Each number is 500 + 50 x the weight over its row's rms, rounded and kept within 0 to 999. Layers, rows and columns count from 0. Numbers have three digits each. The size before them is the row's rms in percent of the matrix's.

# up: layer 2 MLP up, 320x128, rms 0.182, rows 259-293, columns 0-127
# down: layer 2 MLP down (transposed), 320x128, rms 0.102, rows 259-293, columns 0-127
# gate: layer 2 MLP gate, 320x128, rms 0.173, rows 260-294, columns 0-127
up259 092:484491473494490449497493411466437561495479544520518467463515542506542431434501490558464490442478411476440583512577444570536527466504544593446592524511499431594522558408499516520547517512460483528541595481468403545494531451466520559489338485526531509489416494501441485388464519485566479482513468577537455586501467445493543572431541449583559563548525447480562482461584452571498585460446
down259 096:561506576460539352529561481533551552432475466494460475521544561560491562472547468564477435526535493547564503541492583532476387475490467532547486496568470567541384517554635507456436457563475466526435570523451542498521519574375468553470528490384528485492459486506509450509480484522476518456467473431523516481555523548495476423535412504479575473474522458523509394551488515570623499502556
gate260 097:514542531461544568607509427497502443542527585499475535570613514448516495503468480521535530564509564519472553503505580598466502504482512514567486480559483539454462475472600417552614397488510480419449459519528501359586506415533547553487444486582572570537521487490483428462506504522527510443464485435560437536562532456524396558518499471467517435457469555514507622494460448576497553511495
up260 103:450469520577439476517558512438446461520475547524584442454562508566488497515512505490473548530448492433521580546541417432359525467543505491446470486592535596566512436574500443457516476552404465532534446502511481482443457459447471420551522479445450470522411490509576519518642468542499460482490461464618446445448523598561529479538512440471455519449594454547472511552498540496513503614503
down260 103:543478555504478423526518526414476514433533569575586533513466511593503520503440513405510556550433399442500555488420451503551473528483395516543540447409494546545484553522507579450513521553461501540491570516512534513575500543581556423424470471474468433559533580547451459530506454487562475550559526526647556456453463531528491547509537526492569552510509523481434565553467629520443567441502
gate261 104:453542496477537577487507515521476496572487439590526444484498475491505488490464512558581526468460528513543467525635556485376529513486514550396501467405490396574580463484480550588497539479435467529450483439416463463405493575464543544430480591413550504383472525484546549396513455538479582547520532558472523550519621499513463513496605476535456488508554504461519568549519521450510472490511
up261 106:480539419537579424613474536436480473527628508478599454451474431461496455514555513535542541571481458526486439421443456528441415479437488540542522452454417521473561485435498548443539418566504573620525525551594519528497523514408537488547509485413540474462499537511467544449568448475472480491504421509502629460470479524537461485544525505536521431586432472450478499536538452581491439493445
down261 108:488512574547485391493543453519454557525465498477535599428446491375607641482548499503429513520464474456398592471419529462416522453465540544517470506503527506477493436473508568452500529452502541547520543501545484479611484433510552509471478494615487535527513437508536441435495478524445404435557576524426443536567482543489512492485407568438493447427489452578458474470542514554528547484499
gate262 105:498450491514502491477566497457486475449512436520504555504464499529526587553442449401490412506502561427498461489480408548452497486506505558527490509448521506585574607437403490518526515488489461531516471463569516501476503549524570474427578473484384467550444564580522471478534394483594417461418469489501514502488541570522540555445454526429530468401360538437539477534519582584434525589491
up262 098:418468569563506521555444510523506571463515467541544466378544580476524398490478498449513447492489526506566525548514501533479482383422381527533494474461548533526470442452510506512480512498459530564472563563478485424461560446530495520447444496463392502519531418516434440606540395452480615544512424507463532502434516523448587511532577436574462491526424455524585456474502457424451450536523
down262 103:479511471503474492508581472568482479428505428467511505551501480438504526598517353405475484411477610481485495543486549535419535525439442572464513455366458503532521551503509485514451548507444475499509532556433477536494563477565592497495490482516527529535427581575422480468530451554557477446438477490396480454487585619574541570492491540455451439459477524464600538482566547513508418490516
gate263 095:511506475503424463464459514524536396558477527427391532441548474422544500429502517461449477581442598516529511592495501499431560511454543456454519521438505466499507482472443460431526495426459520534520472513475537403572452472518559506563559482515419483534501536483518510523628513527557538441484462508389455503439577592436508530599542488516549490656408494527435543538448590539475500508472
up263 107:499589462462502440554566511516542539453551478560532491530599468569449475512607514532428503519507434511394508602574401435501506510500521455528519378527582539486560459448475499542470418566483518459530515523495495538513556506518458406489514571583487527534552477484488447507479480470454553460542543530513507577535445460477519519518602443427526555433489513463453543449526535520491646450351
down263 104:425582499469500530473484516467521540482524539490438522596531490463426460529482502447504495539525539500481460430457557564354424562483480562454414496527472501489404564474451490432505531470496518542460535533538501448403452530552449539478581496463475544502473469594471632512435483559557492521405564526627553532499404511432521501520457431476497555562511473469536555505411556557618538546525
gate264 102:435542386493408501582462610497485563526446413485437485568515501567440484560556447565573412516478498485469557436482499543469534465539518471506601624481555487496507548522503486476507520553504404563518556379590590512614574500462563456439519489516590492469507550544521575494424397534487421429487549458495464511481495487485505459544506525440498538497535503515442495510527574554513513463486
up264 098:536462509532554496537453461499530580531410508519570575489535542565490505471496604415567504418512458564462555537503464525488522467568461507491385489500578516465433393502513557522448592474481524474497488464528544603614506476561527534464537587463484515434469347552569489554546524609514546469495565490438510549575499577449545479543519476467509480440394510512531499472485451503405511519556
down264 102:618535514414536525516557492439456456433488557553449538508494519507525560472451538475548459544539549537539481493476434491447610497456436509464491403477433431573378558562550391551538490439541533337496531558457507452482460433469504492501516470537529496543446424550562400471534533507498468586445506496497480425567499436483476480479488501557539456463516483536602518586600509452533511530471
gate265 098:455528535485604526557436526522351417572521444488467533457524399426474514509453484474561461445496500536515532555490541474416442421527432493497458549540503497566581553514534608523438457500509524504437412468490415494488489458439569441474422458464436450558441441496531500515485474392488605509501460485529571478538580577500473425508473494387492519464553479474401546514533472483419481526515
up265 093:505481529513488549507495541568503526428430457505496516454507551432530492442494502395503508546480561523623556462510543541447497471499424559460487587552509480596506479516508522490459485432556374556532530485473564458524552514505487560501528481549512472508446414469592457571494484601556499560493386522564507491543599603624443526501467460464526501442497509495447431571524662500484429488488
down265 098:545513487529484578428477461526448503514517449485453527481499459476455469519509504491538536491467495565536453532438457509540480358541538565576609504481461505582471530494541495459477382447591444465513525523581488479563491512528553658468447562487429443602557468584462452432662548484484566500469544551535488506469561553470534520500491465472537608522468558499466495410422523493539519466537
gate266 100:400468525598507417492524513453456420521545554473536531577509505437494575412478516420571456388471491504411456506541484514453497407475468453541461507468544492582532615488550507425505506501491536545485502479535542490518575547526533492481489422454473511632516555507464538390565517526475474551493505431488488576548557490461567397481554529584465447493583400534498475509524584513548522405472
up266 103:584393508493556516529443513514417503463561427443463456531462495498497403495524516509407503491467515571532505443418493521459455454545538579438586585525511480524456473426528456505469596440450484490450516514490478580586564570432523501343493622476414508428507560530530580570503460444483444586566521519526563526552532509494488478475459502487517420524471553413532491521447407510471500498493
down266 096:383520474449421544486508460557545413466507496543556510481508580427483533500541491488531544458506529551462547460534505417491483467555453508555511517395450529453547428645515472586549545508473450531462596483524547426524466534526545469507463407528529541473516415492486494364534480499504505470539514442396482444427547447539523387520489528479543520488415436528393555521502610559498521513439
gate267 103:567567539533600498513481495449535575456450493525445542467439546540572598547586402434517562443589466535481511467500530607480541459520475502529495516488469510479375479419358534538560524536438513530490435631531516555451612531455504557501497623525491523552518446429487526497483541453544556549503476554437507502497522620434513489582514517525482510533481480498497513455484442480551473556487
up267 103:457508459485519480474520473563424440493558565579510577497455470411473516522543473466497453420421452412452522503506464467491508480458515396490529437500484505510431529477470565463575435405497519521495464457469488538497504374663529498443482483556497463510454504473519582476515531422547555396475538552391489505408543580594544468508446392495409464535532487591487509487545489547441500509561
down267 102:539617487499507440437547548502492461471459557471490526512566554534495442565577593435546540534507536620443466431484474611471382507547466414404539497479484545491456526552472437488429494422560441426464457538384520526502432534482526519427412519395503505564498475418441501475387486515522495508424473468485492553463537549540477550498489538510462506479528511465526520508456530409518440528405
gate268 093:521438489525497527478472422539551486480451487497441487555391490546546596426539573537565351503555457514580572543504549576422483482514458491527499465451461558563405524481430507495554524471489393494494490493468577499471556414508532456498558517477607517386509460542449515484518502449456561496422517500441507510497470516456602567523460498546497599476569539501529570492430608475443556469556
up268 102:447429459500460605488509482526463525487578515398507488462523412534477561434554484532574432459547624474508489523369502523526473550462486522412510539489555473510448554484435597463552582594471482486462440554515602374574497529481535579582549436552522480467481482517440496482509457536502456527634458472528522468621503438507484536510437544496506489528436524509536465464457497490426477542503
down268 103:447529482505507539532580588496562500607489540488515527532551556454545545479414449451539476508564549555530492402469480442430448484537553572563566462474541471514484467543478504562458429510455543390541441510517620447528420476493622470448507578548657530477456533543408510500568570475475508488456528563503480502486532569519477521498474474540584602519459494533461466428481538531422435486524
gate269 095:490500492531407538539571465542506492462599460507427449489427537501544456433464487481559504483474571500527487497493466500559528534542490583483398531457472485557439494532533496584434543484445515525437477367458507493508507537507581556492554471514467329505505487500488603512486577474463413441441484525496466536476496495519522555402480442503447466492589440549603564493399648487508466488446
up269 102:439494485518512510485436487472441496528558503531460443514447467339495470569450477518551570460594505514546480536484554515456528496473492523560468482571471565413559543488483424483513465458432391593544570426562520577473433452420531414526433520410547540441470489509525478462428483462415478490460524582452495474512474561475493559477568539569518381558544511535481452556547568533424508488591
down269 099:508447485470594570526469449591496536467502456386512497413461553568497451470549497540581481535461507475422476543470440576474474436504475537507509566588465465540535532454436543360556494562478465581492549575500455511505574555496438475490449500567525480497544353531486550494504529542416504466443466486471529413569474478391450511574523473415417498479562556462496465516468549492539488560577
gate270 101:507584577475496465448463486557488519486614477531441571481512500557559488526514480453539456508517498541462511457537542535562504536392537490465444583467482527463432427534504440548505427562457476392484544509468436403521518493613515511444488511543477587579553544486506509471376485474481536593642537519487528467538551421475549533630428462485568566439520510543511513557558519516445549556486
up270 111:564578512516437497512400479521471491480559492565525535531442479356460489587403542548454500432433499438590479508421497522436544527446502583491478443511556485544557463512430469464524596552504529598412550484489472534513532510479562402544526540465576427424531595387497501503495491580471461518488493487520560445499449466550576494607493512421495435474570454498478511514485462491454472410509
down270 104:485505502449575471521452432455506519494426468547522462484474494353551542640475509485538504478530471498498526533466431480451540535599566503499504512482387417583518575474423591579499562548552584461520503496527451507565468379479490504519579455422462539456517573456450526595508597533522402556473503550487540488484499478492613520421452508501521448490444504502428470507568505452539465449487
gate271 091:557411467519504525473548532609470509516523470504432533554488462497507471399562514558468548490517516557546462536492526558557522470465469553543536422558570505525462509586520559448537514626459531505527489545492442539489506574566476553498512513488604600486487503516569593491403533499436575493484560427435480485545537470538465485567590580585566529509536460518530636503545596536555553414465
up271 082:588483485530368563458458456511529548465495490592605507471526518588437500420522536419534405468498524544463494494523459472547494495537442483435557525606493499479469556483459467530444529516519540583493523451411411501458578507533487457580526439513492501383427631505550473467496532414533568520414479495492418520470496504564468512578540506491462504543526321521512487518534476497489514530491
down271 095:447542488576458454430509451459510469520518523505457491497457492727459405552440465511447487521518556449470505559456457504490554513451616475478473509546599488491490493546511499458477526422533474528483495464490479467600478493557485506387456518591476576485507448469488485588457464439537453490423472522496455550538563428557502576439520546486481501668501550492451568427489454502535507487536
gate272 095:499459516436557386530584511450570408445434528515431553477496525450435510651481475461477492473481580561448605490475485463525472439428505483528583482472522547503450448499556394434470546501466582435452517473566431428525435465511506537432529464528470559526463507492535469489551502627520485536500464477508407488477497516443551503556413522529523531469495494638529525553424469568538570488472
up272 100:522493495436537497475442518502541437544496527560469480452470408447400445471510457535556459582427401487428529513410403451494433474459490543524510554475481605482506510459461546493563438616496424484452502400413450520547471527476498531492553571537573563438564460489474489521543542530466545567536463518434440560463462469369546469455563547588601504457538522504498486573512497523490428481565
down272 095:507534468449526487518393461509537470449451502495517466481597591533517510514433511497473528583523485450555420502619559553506447487497508459500437571543463504593504434541564467460529475449433551547573426557489448520458435422543576468581573491563493463562429464585489479522511540527518457547518495556527444459452539486425557504519514467591530379517593484486487605534586491483499446523384
gate273 097:470486543471489560466515570490458415523574410524464540460463554464502480592478445466498550455524535489512482570502526497558519452555448525448438429417497502553434419526528477545545528454465391523488463329523578504490466550487510510461495468448475455557515545469530488361492543487416413481490426573513430504466563524480488608493493545403527482570505565588482464547455479467548425587488
up273 104:463463424499472458523564470409543562534455503481406508474406489551487511417508472427485459484541589476420474512474486483448517462485484441511519521535569584454541486456533441450555560556479585457455587531536498535558479526421466459594522539564527491522615529517621486561454493463508465525507481466426522542485442576636474488457525529517394481552430546421478495513520572420525530580572
down273 097:581507516547418520456594491535523485466499500543532518524454514488511528457458542463597572527508563509513495434544514526406491451550312440544513531453524580482516567564420563572498444563461536450449499484530576562457463473459524508637498489531515531515456537518493586469464469469460495496509485435550570522473567605492602533504523528600504511409504548485467479432495547436555466532596
gate274 096:530550534534479470578412519462563575482499503635441519488446437524483625487493441513491470454494459517488511512553430508456537397435494457524591457485576417417587430560468552512551471515480508586473440496629513518381502449493515440466533524453546438479560442552470453564549550547516513484479461535499425491586433500538516522566441494496562409485454498537514571427486553470498490454530
up274 094:452571530504504513451474579523506444481528527566468491395545520512417464593454566554522460533487525523456556489552539475493484487501451421521506523494499427433509434428473549500427498505537471401490534531544596529491428464534411476484533443612558502476552557507425559467557442389404444495417434571489507528423621445501520525555463627535550503537491510496550517552536421576525509500523
down274 102:462527510519437373479432488524559464442495546551571573560495532394466513471490446497492412447482545482521460562515451552465570514526546450480464540514482542499508414569479476475570431454482533497476505427498504458481517514471545464487495520490436491507406507469401431519389541552454550401410462469529572468571405451430541549519386539558486461553452536539463614479619486485536472459527
gate275 095:497660483529518507465438491494526533508483484485530491559392488494462570536492444519492478429473499433546501421503565490449511502483534563522400526407424545496361534482432552508449549536494524457646502552537580484490481510485458583487529483512482602458487527493479573503478516543430573461542524445428499594537529519553463435463512473444496496558615560487433472522519366462527462528469
up275 100:506470388475506504523438418501488552404477382474530481481483521453587434518426418434533584529519602487423517537531545431559560529514481542529417526519509518497466581430440548443579446419504436456544452473465505517447528516451411544460556463480545499454453529494535482507556526468542568529529554445584619542541467453498510541517552419471537546552514432501411472528460447510556571451561
down275 098:517448535503518589546512517533460397526556474529429502465496499557503626551520479513538460511522432447486423533523551575402517509450484497535454434487470443451483623548498459462514499569470446506522472643499456597483441569556424498423475521523463536486464532498493513545389512444531438492530457442518521514470525379453563529506493496409440463617468459479476434540534467477379470471460
gate276 097:476465483503461519447536442492488428407502481474468571615507452531463566479517470570521460548467541509619554583548544475459418472456569517473490457443504508503471449520517416500561529414433458584474401473585554472425436407556505419463489458549545511441529584474450478449546522469523477457515495496471519543441509585476511589464442483532499490502383509425582470594516467570602495528511
up276 107:445483614482491565523437549548539432452488522538491515462551458532478525529489554557575502533606492494503513443459476504523457558523567374530426518539582557533554403459532434572522453524507477515576541511462472557469444408569480479519598562417514542397577497578487512572474454396549459524492513515465439499413466461475411508474530500433525445485480479394553447531530533487497406508464
down276 100:491494518429525486518548479393492514478473524547524452533444487450559498404509471501524589475478411520528437464525482522490529517548530421413526526479387433582562521516547493471468528486437400456533456414452516529505480439546592441562552459527474580422514561400513531514593508510553518507593482522466458535518531484535496571524568434574575498521505551458437472398567630535539550468423
gate277 097:483568522499424519542437649549556530502567498510487507448482572504467531542476420576523461521560529568460499520516526471490463434492429479503521487482464375581423468507450530515527487573478511456491468549556514511461482486555470537448581505538401464504543554419451540464449492512456457536448471547505529517451512506399539530442423568583626495487411541398434453541520531422526441423408
up277 092:559531603586504562515501478516510500502537477455557462461444586552539527566476499510491466530498563480494534494522504478472536465505508656535572545435462563567513427623585510570524535542508475471483557516435490499439529438440426441509490508467569497481485521399519556366503514469465556540483413490550500571456457552564403603472481529469554502562498445507467539478544469433389440568522
down277 095:467481529439490492515503512457500537480505488527547467516521537683483501571527485522516420475468487559544454467550497515472475533452557576490566440530430459531499508432462446510434542473555466421530542589464502396565527474556487518516511469539491429536412558485558485510525521406435526569539410466491586466480539470519443612419541578526492365469451476551471479529467497484505478591358
gate278 104:522393538471520554566540449450507488487428462448511489537599487461545445436542632455509461487531513459521571551494574562395490513437417443408460441483482499461492436491515459479471545542536562501418413575526415478566536470474523511513508540446555535535503501495508478549461573531409624516494468527437476537584599459602543479480484466539540544511495533469593477580508525567523526412502
up278 109:545518438376581574505501488559493512523478540507523442555445473482490485499495444447447508525431524491587559520473571440562458515545622500516512525506579519543471459486627469513532538465476535471500514525462446464537468503392548346476451534408429515601502497473527531462562598439543433472592469459588515512506487544549505469468500515525572430501473407451446506473598459584482498522485
down278 103:456549474476522513502498578472355476468550584531547473477478465444482455506424537453464460529515415450578541444540552535467458505498545580482566494530571488567416483494527621486529530396595460520420525563559443490450459458476555509493534472491502441546478479497531506573588481587425451498551497464552496495617506550556553480532547552537545526457500511381479486487455488524571620565459
gate279 105:453559512514465531437633483490507582492443466460480561610417473443508506521498568489501457576467484486539574473486555522532463449439514546514590438495543410470470434556496462448545548496487479410443422538539536501515517457545538488496498503433505586467548519469595603550478455549508644594477456418507506583476424455493475548491521433525518541558521479513453516478446415488585449444574
up279 088:571562535495510484553455438555565407425506502501543467460488562489444549554538503588582393535470462531490549562496566382548520506493446522469578510417455483552511565495476573538493465432522493488479440560567426475468494498434565492440554580520483508443368496543455506519481538473543473500436394494458518537468539482502538521574509429551468625487452494517533625543497509534466604464530
down279 098:576532506424521506466564522504528413554536503463584611498514534437483554527485608455455459579458539538478511536567478470569476506430511573464530446436549481417546430541470521493538595409575566448402465560459537476454505543496497481557502450491532475467528489497563582538556547558569619479523470427507504505439460540445557527499517486610604491539485514523574491471487455439533439403464
gate280 100:511534528622491513471586512550564495531552568519440533498473569508407515468520451578433464503527527530460579550566485524472495551478539442449481590458473498488521337459463449552489473461574473462477431415478508539428425450532600600485499466531473534472517399472490443595466503531447473460483458471419511446548493481473526547534435611462558581546487586402520502509467541491469512506545
up280 104:495492439559501412563483460521374494538517451532556445472546478612538425471497439444489483528520481498616549473449518423502540430464515525511566559488411426541486504562469510538464504514457506512571588533482571558484552556509551448566481586452509553542457605511544612464596424472541480446515509496544452582455568588429543467524535460517535463571462505570450560553475485552566468489507
down280 107:478529606507421457507479453412449486500476568521464546507490456504535507567485578450519443510507524498530489591465468449531419507552535581573495541543496459584439570503454501555508604537429532580510526469461542499500343484508512528477481444464437432447533522457477552551530614551518417574520569505470554432593530483500462504505552491507533422522534474612496458600492432478571419467545
gate281 099:530424592548542477441550506461570499488480558509546552526470537465393521468483428452500563520559610483507471471470508519518539524501465479572578457537469531474496438488503564544517510512565591515559526524461508457381584508514484590579537500450504447535490479473439450530420403512592478638494546441406542549581525493464591503502507559508476530440484433447573408512517525493579466476413
up281 100:540507555454617481483484498455548568553459508537496542476513428416484531404532469524394409553505444474511416440473492500585556574459469498446534546427506482561475514492470595506492494512502590461580552456509425514522484474541503446440499457530487586504407396571394531542473553500490565516433540542442468548465466475470583465493465535409569473500518530395477598492488458509595443468501
down281 105:468555434502495507508480470531533580502534444494441437425518381551550561517496443560508565538473422561508521573503505497484501444452505524589467474502560516518521512524508439527606466551502399514477549551510475567544439581531477478344534492488473510564403484491490535519540501572571574548527380525490517408600389516509464488539489520531507535633536484553505577533511497509435544441549
gate282 101:442592569497528439540448522552470480455458516519417505516504486486572417500468511530471506469507504441496484496480555515541516567486521480408470534508473520544397467611443552459565518487512462524536560521574464600588475417461499528465449419542477435495559432516464428487324440552518455550562510446438469524481496341502594493471541426468505407529578524470512475487478480527496469433491
up282 110:532584489605518531518471423487430527482483507540521503466462509531504515518474530516513477563604428449523498539564491480528443547501548530516446472426474425449439491505526384474511474564506465455461496449496582384597401539515488452612418588503463615456562528532524498511550515495522611457480556503539451523505431511482559533457536464385452496540449518501428588467515594507566415534497
down282 103:513590471519517500518530533496493506560509458427496438520424499473490578527513476553430557511495518357531495564481472486495470450507522541485455405511544488484477493604371534598511416587533471553560536453494432485535578508411509396547481489528491536470553424520445512617453590525506520475547499514521494475548423544478520518534500397524487493526496579552549568427534502586423441580587
gate283 095:476435416506570491502566461481595511523549344494475502441422494530591439549547559406492473416481476537512558467513563490551574518441395559481537468485377574525524641525440535583402493515446387449526463464468514519524497476525520524471498514566518483508482487481509462546436473447485506463535438492488521474480499535491497542507529441469590540577453441509507430583522423450506432497516
up283 103:477622530440494482547516530498503425459475542492494439451426595494516478450545528574487470582551470461439521464466491466532421497492417474531478561522464540590434526561501459361524551377485532496602573548467477493484564487504524427568504486540512563548493455520459553552469516504545370481522459549542427494608479509567546415449564493478521547548495482536442502442559516581535549478580
down283 105:485507534465500556467495508514459543506467590430530507502436623574411542528552535430451634520464515534472501526451481453487489499550592527556490533487556516489496460488542462546522599633445508625555438552551499527522558513602479416544531575423507608502508505552496560468543525543549574467579565531499530525529482499513445514450532451582539495576480488533587558513435515472462451548448
gate284 106:559519515488539494428507479549426370496551496441430476553525415499460564571447440427502470529462611480437454403515522530496511512483476457452486543543467546446500510549463419573533355483498563561497482562436489535479503564512524448539477513443587470437435507513507550480412529532543509449532539518516377490556476500439582460550550468526577452560528497535369569487474569489482471528553
up284 101:545443385487545482511469425504465576482495438429449548559509528498402503485532468435480459573441484540486566524612503447487466507478476526517513545576641546491479457494518474505464400512486497557526462461453482610495523639481506502510428499534522387492480556494468447489512504540530612460473538457461425602562465446490509525501511472493519420481478470519508400500491518426574372486430
down284 102:540512444443516453451432426539417469498447420412442493573449392547438552564519550453475499555429617537487440536546425497473506501528539471477475582436523507408518507523510466556551382496471553499514565545516458509445462552502571542548553545518487518538446441492510514483407529512448518525506545477455431350542497495472455527484452414534456416462514510541490487465559540489426399562437
gate285 109:490489411634526394487468543530440553573472539439456545480430490519506464429538503543457412447424480518509516596558517523526413507484504507501611576581459452571501395457501518495483556562491441471477481533498486499501516529582520555498471619562473531506443442442523500453506459517522548524416468384475404556511470436424473502469594444445570526509523518512488582485464485489540509528405
up285 099:419423482515434488416628426442536491494353560522585489530445567546507441517492466467517511454478527450446453564433507481513534496504503387510494557539497498444463489495572513521557577509537536498473521502470514491435425440527401549476461575425505451496448502451518492526658493541444560548440506433513488477470577519459561496495415538543561499492588497569475443479612535471525473525538
down285 096:474454454528401491501546418397441512425460547556484526439533406530491590467500534452550561419517477545507456429549493599476551486500420532513598524482483494555508573484440555569543525530450430536553507446450547459517483542487445496489444467603497499492480555475510513546578503453614554418475460554460464608517421406499474473516485504574556539434427543434513447456469565547545501548458
gate286 105:401441437462474401519529506499484448557511431507510461591554394506549544577518545478558480420418462553528520605524564520447494467547578529506568560468542502424532510585449546537512586529434505586549521473429513487556500578572504437509569521492475438566484473518474535535420452458579460452430463461466546570524503534465515463529571507397534526500532551468528383507494519585544515554530
up286 106:482544499532518394435377564452496480592499411566544491511446456523526388501478520549486443514476522500552560601418540493539492475427468454584477533441586494540507495440423603450418473542534448521498509433421500514401453482532442464461501497435481533502514461535454524505452507405453504487557536512454504540487504468418494563548522462481508407456505493522518391510428481485541509494342
down286 100:456536542536439403525572540545463493467522547488465464511541368399483481577501522494506481538498448515490428523542473538496520556420450479610611485455479533567479452468454481433579499427420407424475511510398536528576503492530400586497509572428499410557499436515518466495509450507497464483424465398523487434419440553523519545527450469465530435467517450466477442554482512487426554469446
gate287 106:507452504508551509501556457431455508501473527465385570451475444466448532560440456496574401529573532562560566494437496567533466427555377477573479540448518509485474458490497559449534512552516514480533538555514514444492422492396545536422536529530483477505526513424462532514478667469508476538513449470535440466531423530472533442424319477478447529453453460501552529440541526463524510498425
up287 090:466519463448555431487510506566535508456522448498412567503411595513437482551474484540499393546496472513523497530515431462482493494447561525529552478538475581602478515415473517573477456441562529484475507455449454450420415461524520518438468493469426518453512429507523425655551536480544552419505455547577604414426468546414431487589499461556457487417512502443516445551504540472546450518492
down287 101:454405490450533521645462496412477377534569564494444587479561526545515447566580446407508481496469539494529588582530537500494445495541560544447440523514543438551524402518515527416487398461537509473486510488478458418532576408552549407536418480550560493501463437534507499413521482469428449498488441453532508558498513505476464588429533479468538506530591477494514521470572546522466502516477
gate288 082:487659464538545428434451455423552485443502524514518546518449483366486481452499538635543502511416495498449467523456487482449446552546476549541461417534513526495538460540516500595465422529507592464491414466417605436505519478495445493424552588490528516470425450504507538506525554580527604499522549540596482429511483521532502500593462542499500536421416459472518503571476544528495517475488
up288 091:453445566498566466483445416547506535483462526443472607479431504440536455546412438519525446557521480429483514423490525478491486514542481515543538503551430451553502438462504441570393586544465484412451572555519473436473464543423571382535479480545522491507425483441438461549510500407513419478599468464590410535450523580459558521517493530425458516550456431466474463527432449482540431529489
down288 094:594526473430476430461481559492562602521533495529556470527522505612512435550538569521397430457484480524454453611443497393548504539483526503506451467512465504477594596550445531545499487455529436504459523542481468508517446513416463498456558525543478479484441484513513557472464473476532450524325507501506488534519440376456581531426502598463504419450569456528517516528551439501521533541422
gate289 103:509552456500550522524546545490485507451457451554411511511568424458454430519461526586493489468479493474482526438393462546475520535512559588563409509515494545353488470558400435564369424572490486507511565511571448498534513493542506401502538560476505533580504505436466519573598484472520460531558443514497533481556597532504459515495568431500457566521513510548430479487516544534575460558609
up289 100:479529504519597445439602515370474488462465472494433438565538535549398516476449484513509515514571427486483523548476496481464569456497550547487481505440564541457484517497514572522500454460527482532447505502565508443533490430453429395426465551523437510552495584515479558569587467460490475635582506494473538508490444458459491538552545581589550623552552572508539493487530620444479533447481
down289 097:495487518497507490446490403439537465486552470520493477422445449425521438489587499618532601571483597491486472478484455459513493521471495434538595603477443473622570448510548580388540533442501535583457488495436541516539476560528469555513408435461434506500413568470489516357427546513472506554439506431506472459545433500493536482469447517422482466458517495547575486425485494482475505528481
gate290 101:430448535504463528480437507527489527559565495549444493548560454442464427413504397492528568475485448498508455533459536559455503481475468506542539418462417422561515458530521403546488512497546428408505617433525505535461556554539518526521553587474514503477453594393542532429431510559532400477469407513585446504562510514411533512495509545484528541453547462487388570537504518548418445492561
up290 113:574406461474529391578523486544493502440520575498486584443532514506535427496481533529554482572444464479433510567390445473469471472513507523571572543549545452501440459461532465401524444402467510411502493460424395459482511562463512568427529417528523410433467525469548457467569435482503466421503462608511490467469470550593507462543411449503476517563497548484512517571473445453456574504527
down290 102:419573477501508542495461478461498508602547583524523388556483524512467521446529448522495623528428500518552558479456521508538464508455462536434491595562355562497456421576458579566492451469535449541476513473510509460480565471515473538520497545498491508465474530390562509512331410525466451522462482452527482567490465437441428604497468541508538542433520515450484497562483474460587455444491
gate291 098:433530417553422480497511492506606446452488465487444473557422433465472444425462516463468509438558516487376464498569402500536478522508443437514537541573447498529523499468466471464596538538534495526461480509408419465513490529436565524469500442452487463446441560498445595428581511558444468598485474560496552451627494500513559542522492416464446541429450534484561529523532520477435398426508
up291 096:364481541447452510405500500418467467540463484512511506439420512465539430589532520546549374528514402495393592490524532528613581541534494538538541456464495607582563432527499483493485427474501520541479481507507440552532447402519483480495523457480586515490536404495545479524479467523453536494583472538485434486499500473613448526529517547505558542557534464497460593442430471460476557435476
down291 101:564575510536479530537487581479641501504466522522450449532525474484477504559426573524475544463618531530495440503551539537470376539494428484433576450552439427587520471484521438534495566482501509543467432508491485504528556533513473586435406517448340475514493533498523452478623536508517446452583504562551490457513444477499523493488432517396554423471490575515545451470508487548524498564561
gate292 089:421593535468609446576463526527504519530514451558514516479458472566467502551498512530555504535536501480511537513462522476494553519469559516594499498461498476540651555487560557485373391518447501425487478526508464444543458555486527546457493518462500506436509483406421502520405436585555555509482591567580536497562508551465584538498526459580506594439547567453509532568592489520475506417560
up292 096:476522559479523520459515454555465485583445489483456509555504490480436500542454446469505491425498495461479528502423437512493419484495473513509456449536438480529526445434482552377497500411426473483505449380460469536494548567581514456530468425542515534481509574601553400462474517521560497527508552536574546477437467527441405481533510450369492527427500411453406517480518487474591624383530
down292 098:622501509562447452527529570503484514414548468496494524444480548425549491528610561482516497554494585560578458417533553433576523502535441502440476503468544530435414542498508460518497515511552569559467463465486484491476611480489465474483499513472477492473565471510422560488566489541437503500552504387439490496482495522508545519527532521582544423684415521501563414446524547490532426607481
gate293 102:524547501473463430511535562546483516546378403584466529539523534520505467437556500478429469433567484491453574538517576467544548488595441458511531447468542523483504568561564553499614508533547504452452504537461519474539600454513483518471482398548483553619345407474458526574479541435482560465457532566431449535490483518587545445466451419499504476497504525488528407544466456488500462534506
up293 103:540560551500438493415596442437503620546503479552477617528476458539421521489526468570532523501500456399413494529645519536529454562521434505577472568546509502407501588423504464529501464524490470502516437547427437511473558394495443521543409493528551477499507401517465474463541533486478525532440491485525524570450530538586535565552451436559499512471432480450568498553487496562460518457561
down293 099:460628417475451480534570488489582468579505480526488552459531497561504546434598509479463456436545466513470491533527528429483455564547531465535478507509527499443454524428519516546512478491512557404452424506470514453366443526507433437411491492578511446533449519604497396561542510501552398451523513572460493452337438507490453509542526589511495444555517474450573465461506440501504475447517
gate294 100:453523482478525570438482413568475425386566565445532537480418550486536462478487460519540467483541535490547503407506495486488533509518572543542583448508528459478561529534567574499553457426542430459510440486453454500598586440581533499572497524448586486544529577447440476537531557477433503568490442473509457468535427520541449439457555545539484471506477499446627564410433435424466443437546